{"num_hidden_layers": 15, "num_attention_heads": 2, "vocab_size": 8192, "norm_place": "pre", "bias": "all", "parallel_block": false, "init": "uniform", "init_std_qkv": 0.0689, "weight_decay": 0.032, "lr_head": 0.00844, "max_grad_norm": 1.0}
Each number is 200 + 40 x the weight over the matrix's rms, rounded and kept within 0 to 999. Layers, rows and columns count from 0.

# layer 3 MLP up, 1024x256, rms 0.137, rows 856-906, columns 64-127
254,196,151,280,152,244,312,170,226,193,207,184,209,159,197,152,230,137,199,218,186,137,278,159,184,296,230,145,255,290,258,201,179,193,217,294,182,139,192,206,162,197,193,213,189,168,133,173,163,183,184,184,166,173,176,174,219,41,158,162,202,254,183,192
148,184,228,170,273,188,149,230,159,183,204,213,225,216,280,211,213,144,211,182,188,216,216,281,226,179,237,132,204,218,221,241,222,160,228,221,156,222,162,183,158,177,166,186,187,195,149,243,168,183,163,225,223,175,178,176,221,166,171,216,145,256,293,208
187,179,231,284,205,265,182,189,224,160,189,134,201,191,280,192,243,197,235,246,162,93,256,203,248,249,279,176,220,210,200,224,167,239,186,210,157,228,174,196,230,187,170,195,195,156,255,197,161,162,199,237,203,207,166,184,121,106,185,235,194,158,188,262
181,193,205,147,188,178,222,207,223,230,145,166,169,238,206,161,237,179,185,133,199,224,186,211,256,148,165,196,156,217,153,163,228,201,189,224,173,164,203,166,216,170,153,196,194,204,139,176,168,189,244,171,131,207,234,215,191,186,164,164,208,222,161,250
147,164,267,264,188,170,218,226,190,189,205,228,174,187,200,228,214,188,118,180,223,240,204,203,213,174,253,166,218,267,227,257,194,160,212,274,237,216,238,192,196,220,167,202,144,147,147,238,156,234,193,233,216,234,231,234,170,177,169,231,202,228,150,214
208,182,172,204,183,180,164,165,199,188,271,225,121,169,147,236,180,214,223,218,166,185,238,247,265,170,243,166,103,201,212,250,125,138,206,200,182,248,247,212,113,192,226,119,250,219,249,214,224,213,277,216,237,179,227,218,135,183,188,153,260,199,178,173
253,235,253,184,202,278,222,162,175,272,238,148,164,223,172,237,159,207,155,151,220,215,212,172,219,229,228,208,231,246,144,246,202,210,192,133,176,241,219,213,171,198,106,123,214,163,231,205,222,202,200,151,180,251,207,199,159,220,184,103,208,252,224,190
182,220,186,212,128,197,252,172,142,244,211,228,206,247,263,241,174,190,242,198,207,212,171,217,179,192,199,182,195,146,231,208,184,168,236,225,186,190,194,209,207,181,253,144,152,121,212,294,165,148,155,229,172,251,186,232,251,135,148,200,207,134,206,210
228,163,222,196,231,208,174,151,206,239,206,203,241,224,244,203,189,162,217,186,257,155,196,243,183,202,203,206,199,250,209,157,95,165,182,187,253,320,233,151,108,201,199,182,261,139,260,169,179,238,320,159,211,161,151,167,223,232,233,214,206,201,209,182
181,180,172,163,193,127,206,208,196,146,148,202,202,120,216,193,182,204,233,245,220,171,135,180,229,194,216,235,233,208,205,254,269,129,195,204,241,166,157,222,158,175,257,212,161,164,135,187,198,162,215,211,183,193,251,206,182,119,186,183,223,251,209,187
191,223,176,238,233,199,211,180,196,236,198,210,178,229,263,209,191,208,147,166,204,213,155,175,172,227,243,209,142,178,168,242,177,199,233,212,157,190,181,179,260,218,301,219,118,139,283,276,179,162,228,187,203,153,255,202,257,229,190,262,135,234,173,101
241,174,197,180,247,232,217,115,160,293,167,209,192,173,131,271,174,178,266,230,200,199,245,255,188,143,228,207,181,138,256,245,224,132,203,257,232,140,143,149,142,171,210,174,249,236,182,238,265,204,128,232,220,250,206,221,188,252,227,231,200,231,226,189
135,205,191,142,167,278,197,189,227,183,234,193,212,217,151,134,185,189,244,240,241,219,213,226,199,179,248,126,144,257,209,245,174,149,202,219,214,233,266,266,255,161,223,176,157,210,225,198,131,198,174,154,194,247,178,258,157,158,241,230,255,225,146,208
187,255,205,214,157,172,242,141,256,237,167,255,195,144,244,253,269,209,171,253,236,178,146,227,209,238,168,223,142,173,120,194,206,234,202,174,222,230,249,195,195,186,143,268,304,146,199,232,222,175,123,136,173,186,184,237,220,236,214,138,129,193,205,228
177,237,226,193,274,212,225,183,204,208,235,211,214,218,177,205,140,182,144,215,171,183,166,225,143,88,147,191,175,195,226,204,169,181,222,255,228,253,176,172,175,219,205,256,185,269,256,203,173,199,240,278,204,222,234,195,242,135,250,160,188,206,182,182
262,167,173,160,268,220,173,187,202,226,250,152,185,169,195,243,207,214,218,234,248,160,189,179,190,229,172,238,246,181,141,113,135,174,250,161,185,274,257,208,190,195,184,179,185,182,245,154,181,221,254,257,199,159,173,265,129,242,237,197,231,269,245,221
174,245,194,210,108,170,240,161,166,171,159,231,147,212,145,248,192,185,242,208,178,271,180,115,208,219,152,245,244,192,263,199,201,149,199,233,288,191,142,206,199,242,170,177,163,167,235,244,270,97,199,233,182,191,212,186,239,240,214,219,233,160,207,190
217,212,205,249,195,163,201,182,193,257,216,111,121,142,188,186,218,138,154,200,171,182,164,232,223,193,184,225,202,171,247,203,189,247,172,277,173,267,231,202,214,293,191,236,217,194,198,190,183,131,148,181,189,205,170,195,152,225,142,179,206,214,158,209
228,203,197,114,178,204,230,194,184,192,218,226,243,219,182,205,194,256,222,180,229,193,263,149,253,187,261,193,182,161,183,186,209,184,152,233,189,151,195,207,229,225,180,183,121,219,200,171,164,160,145,185,162,243,164,107,156,118,275,204,157,217,174,231
253,202,147,189,189,198,233,228,200,226,249,219,205,226,163,202,200,115,238,204,177,273,240,225,149,223,216,237,160,192,221,240,187,251,202,273,214,245,166,231,126,233,209,172,231,172,132,162,206,230,261,234,165,178,222,304,250,219,187,220,232,197,180,173
204,258,154,197,164,206,174,180,158,232,197,263,170,178,234,279,162,195,222,204,225,188,140,199,235,192,249,150,203,198,239,225,228,171,174,224,240,208,264,218,150,178,186,228,159,211,201,251,200,193,178,166,144,211,186,272,226,236,268,168,224,257,238,218
140,182,269,224,152,181,199,199,201,211,257,246,203,191,240,161,272,133,81,243,241,195,186,193,247,195,180,193,175,229,178,251,209,207,243,191,250,173,152,194,192,127,207,210,189,173,144,177,164,220,203,212,164,162,232,214,237,185,144,202,228,264,265,178
174,224,161,214,190,210,178,152,200,226,171,208,198,159,138,235,255,246,93,212,198,264,286,175,250,204,226,197,210,202,194,225,149,128,196,129,256,174,192,199,167,211,212,232,222,168,243,177,262,241,182,218,152,153,246,233,166,201,280,130,182,132,228,239
205,224,189,293,245,213,133,180,228,196,229,183,111,241,156,202,167,181,135,150,209,161,237,215,145,220,194,218,212,143,175,220,242,185,156,249,249,178,156,262,216,190,161,229,213,190,163,206,175,217,164,244,218,237,212,164,157,162,217,144,252,225,148,139
210,179,265,187,212,169,215,185,208,203,257,100,210,221,226,223,238,179,190,284,131,140,179,131,159,225,213,188,211,235,203,218,231,217,198,260,171,190,198,242,237,155,206,227,178,158,109,204,198,175,199,216,224,243,220,202,151,156,226,195,158,154,156,262
212,203,209,119,201,217,178,224,184,222,168,207,264,212,196,191,153,179,148,183,231,131,142,249,214,209,162,243,224,199,211,236,185,181,205,225,263,190,226,224,186,167,213,218,185,190,168,242,164,160,213,157,246,267,164,198,141,226,249,212,199,192,155,205
199,151,184,217,189,135,197,216,195,253,230,209,233,226,159,246,205,154,151,176,183,186,180,127,190,228,228,182,209,176,231,168,218,191,135,170,226,187,132,178,183,238,149,178,182,145,198,271,208,224,225,191,231,154,142,185,167,158,160,157,205,228,219,126
180,276,127,241,198,196,204,189,195,231,225,200,163,136,180,273,175,246,221,228,201,183,133,184,205,285,175,320,260,264,197,221,187,196,205,270,227,275,234,236,198,239,172,160,192,129,147,256,161,186,242,172,233,146,194,250,162,189,180,172,214,143,166,220
202,179,158,133,217,253,209,176,177,180,155,175,156,214,232,218,186,224,138,183,241,218,253,239,257,179,196,221,228,158,160,273,198,187,205,207,167,238,158,171,215,194,254,181,112,201,177,232,233,229,219,134,251,122,219,187,262,204,195,139,170,193,204,194
214,221,230,280,181,162,246,212,162,207,151,201,215,239,151,80,165,147,166,255,214,166,223,232,121,237,186,250,178,241,232,263,207,233,204,292,230,211,242,200,227,216,169,211,236,161,264,139,196,167,225,158,169,219,284,225,162,200,180,165,191,220,179,192
297,162,177,181,223,244,185,279,157,256,170,153,222,194,242,184,204,143,196,178,162,160,191,249,170,212,180,236,149,225,222,195,212,211,207,196,148,213,252,196,237,239,257,234,236,170,271,334,200,245,174,173,233,174,220,215,136,172,237,214,137,233,184,179
181,195,246,275,244,220,186,130,165,180,185,223,145,183,148,221,268,149,191,171,224,237,175,226,242,185,158,274,176,213,153,151,195,285,203,287,155,218,130,209,265,133,204,88,190,169,174,155,245,239,226,185,194,249,206,230,246,144,226,172,220,202,251,219
222,147,192,107,183,196,207,215,202,242,218,194,236,283,231,161,202,177,166,189,151,170,194,221,262,190,236,158,155,151,219,199,203,236,232,231,179,142,181,164,219,199,224,216,203,168,187,125,222,214,194,233,255,182,260,229,230,162,227,236,149,119,214,211
99,162,206,194,219,219,166,245,145,175,224,198,166,208,162,230,189,270,160,169,160,217,181,153,285,203,183,191,264,178,194,225,232,236,267,223,168,184,221,236,253,208,182,182,243,201,221,186,179,247,284,144,139,217,188,178,187,236,258,242,175,206,224,181
234,159,124,209,122,152,133,138,150,196,197,218,228,198,211,182,184,214,152,196,169,223,216,172,192,186,172,304,231,241,209,192,204,273,177,258,184,215,186,216,193,198,214,178,282,158,217,239,262,124,192,160,195,232,266,239,227,170,210,174,191,171,134,208
263,171,186,218,215,210,279,128,174,246,133,166,164,194,136,173,213,179,124,216,283,346,201,188,202,231,187,144,116,203,189,214,158,244,123,177,253,185,227,165,244,189,165,205,230,180,190,149,178,170,172,105,281,248,247,179,177,259,168,184,179,245,286,151
147,177,239,186,212,160,201,189,155,200,198,182,152,259,225,151,238,205,223,196,181,215,246,188,182,189,291,210,235,200,175,222,280,245,206,289,152,250,196,229,181,207,185,176,173,234,219,141,186,193,212,137,145,183,166,223,243,119,258,153,175,255,199,210
246,148,264,193,162,190,186,182,165,171,186,206,205,231,193,158,165,215,157,199,199,100,211,160,183,138,291,197,150,169,199,256,187,198,269,221,244,170,282,211,210,261,164,188,232,181,222,218,191,187,193,115,224,235,210,137,135,220,153,227,201,284,178,212
201,181,118,215,206,169,142,150,161,199,107,174,165,224,219,277,144,214,188,170,171,218,219,260,191,213,235,215,191,180,224,205,267,181,149,248,177,147,253,154,216,219,107,176,138,125,133,204,261,206,262,233,182,243,209,237,146,176,249,189,188,239,227,220
214,234,268,169,218,257,239,213,231,136,189,195,133,179,220,230,146,195,221,215,234,202,226,181,227,162,214,246,175,232,261,248,239,118,243,193,229,133,302,205,184,246,157,190,216,237,279,159,199,252,160,217,141,175,143,206,135,239,219,190,190,133,230,150
197,180,179,238,159,160,204,163,199,160,228,171,246,147,266,245,186,171,222,170,201,205,224,173,147,244,274,205,164,194,159,211,198,178,278,182,271,235,196,195,143,208,172,259,228,228,227,118,195,162,220,186,181,172,273,183,190,251,227,281,186,218,148,201
164,220,79,216,247,168,216,173,169,257,181,203,179,192,150,225,216,191,231,256,194,181,150,144,206,273,200,212,130,209,258,257,175,137,214,178,190,223,169,167,213,184,203,208,190,230,239,161,311,138,262,178,254,158,222,169,179,208,177,273,209,171,82,225
164,205,173,157,205,179,123,137,250,214,197,216,120,175,213,158,220,274,135,193,145,252,185,242,166,171,239,189,192,171,203,187,255,178,207,197,217,222,195,190,104,248,164,190,250,231,226,213,171,216,248,129,243,229,225,224,125,138,148,239,238,151,318,202
202,197,168,189,138,193,185,214,227,207,164,186,154,135,223,188,192,163,277,210,221,153,192,151,216,243,238,164,259,210,193,194,221,232,146,193,246,177,180,211,260,293,183,197,171,183,210,223,136,117,114,222,142,188,210,159,180,232,181,205,190,217,193,180
242,170,197,156,172,315,154,269,272,194,199,277,124,296,234,219,196,184,227,135,148,239,237,187,232,163,252,263,280,189,266,233,193,243,229,317,278,187,211,210,176,186,184,149,192,187,285,224,251,130,136,160,221,206,247,235,152,192,174,128,156,240,201,169
123,215,232,186,241,220,203,212,196,209,187,184,115,133,172,179,221,150,213,146,240,122,195,225,214,230,202,219,240,180,169,187,260,214,147,200,180,267,251,181,206,156,144,193,198,199,165,151,241,210,248,246,171,206,170,205,211,146,203,170,171,184,221,181
202,239,209,222,139,212,231,220,146,231,187,200,278,160,219,207,215,240,133,147,172,188,242,248,171,141,203,221,206,164,223,286,159,192,297,207,219,134,173,157,166,253,154,220,209,233,201,240,240,138,193,191,205,220,163,210,147,244,153,250,228,150,176,225
218,240,188,276,168,271,193,219,176,150,187,223,134,236,212,200,261,232,183,252,178,153,196,178,174,191,232,199,226,134,145,218,259,195,168,220,301,230,177,218,155,184,229,192,212,274,220,130,202,220,242,161,127,149,262,147,247,187,226,210,197,180,212,189
158,213,233,178,137,154,196,247,211,185,231,245,174,200,197,176,163,187,180,173,190,255,161,164,222,191,139,162,230,266,294,203,181,236,187,234,252,183,253,171,156,232,196,188,197,84,261,131,204,205,119,203,221,169,189,154,269,173,254,169,235,253,239,143
298,220,204,227,166,239,182,179,227,206,218,235,224,225,178,277,198,175,197,205,112,184,157,205,156,208,255,208,165,181,214,164,192,222,241,259,245,218,205,227,174,188,147,238,269,158,179,253,193,153,192,289,278,157,282,178,185,221,228,207,222,177,195,244
140,187,211,214,166,188,157,184,180,170,224,245,156,152,199,223,250,157,240,273,208,200,193,167,199,162,159,205,269,226,214,213,93,153,243,212,181,230,213,168,224,247,185,135,157,145,134,203,224,189,180,228,203,192,191,188,138,129,324,120,153,224,218,134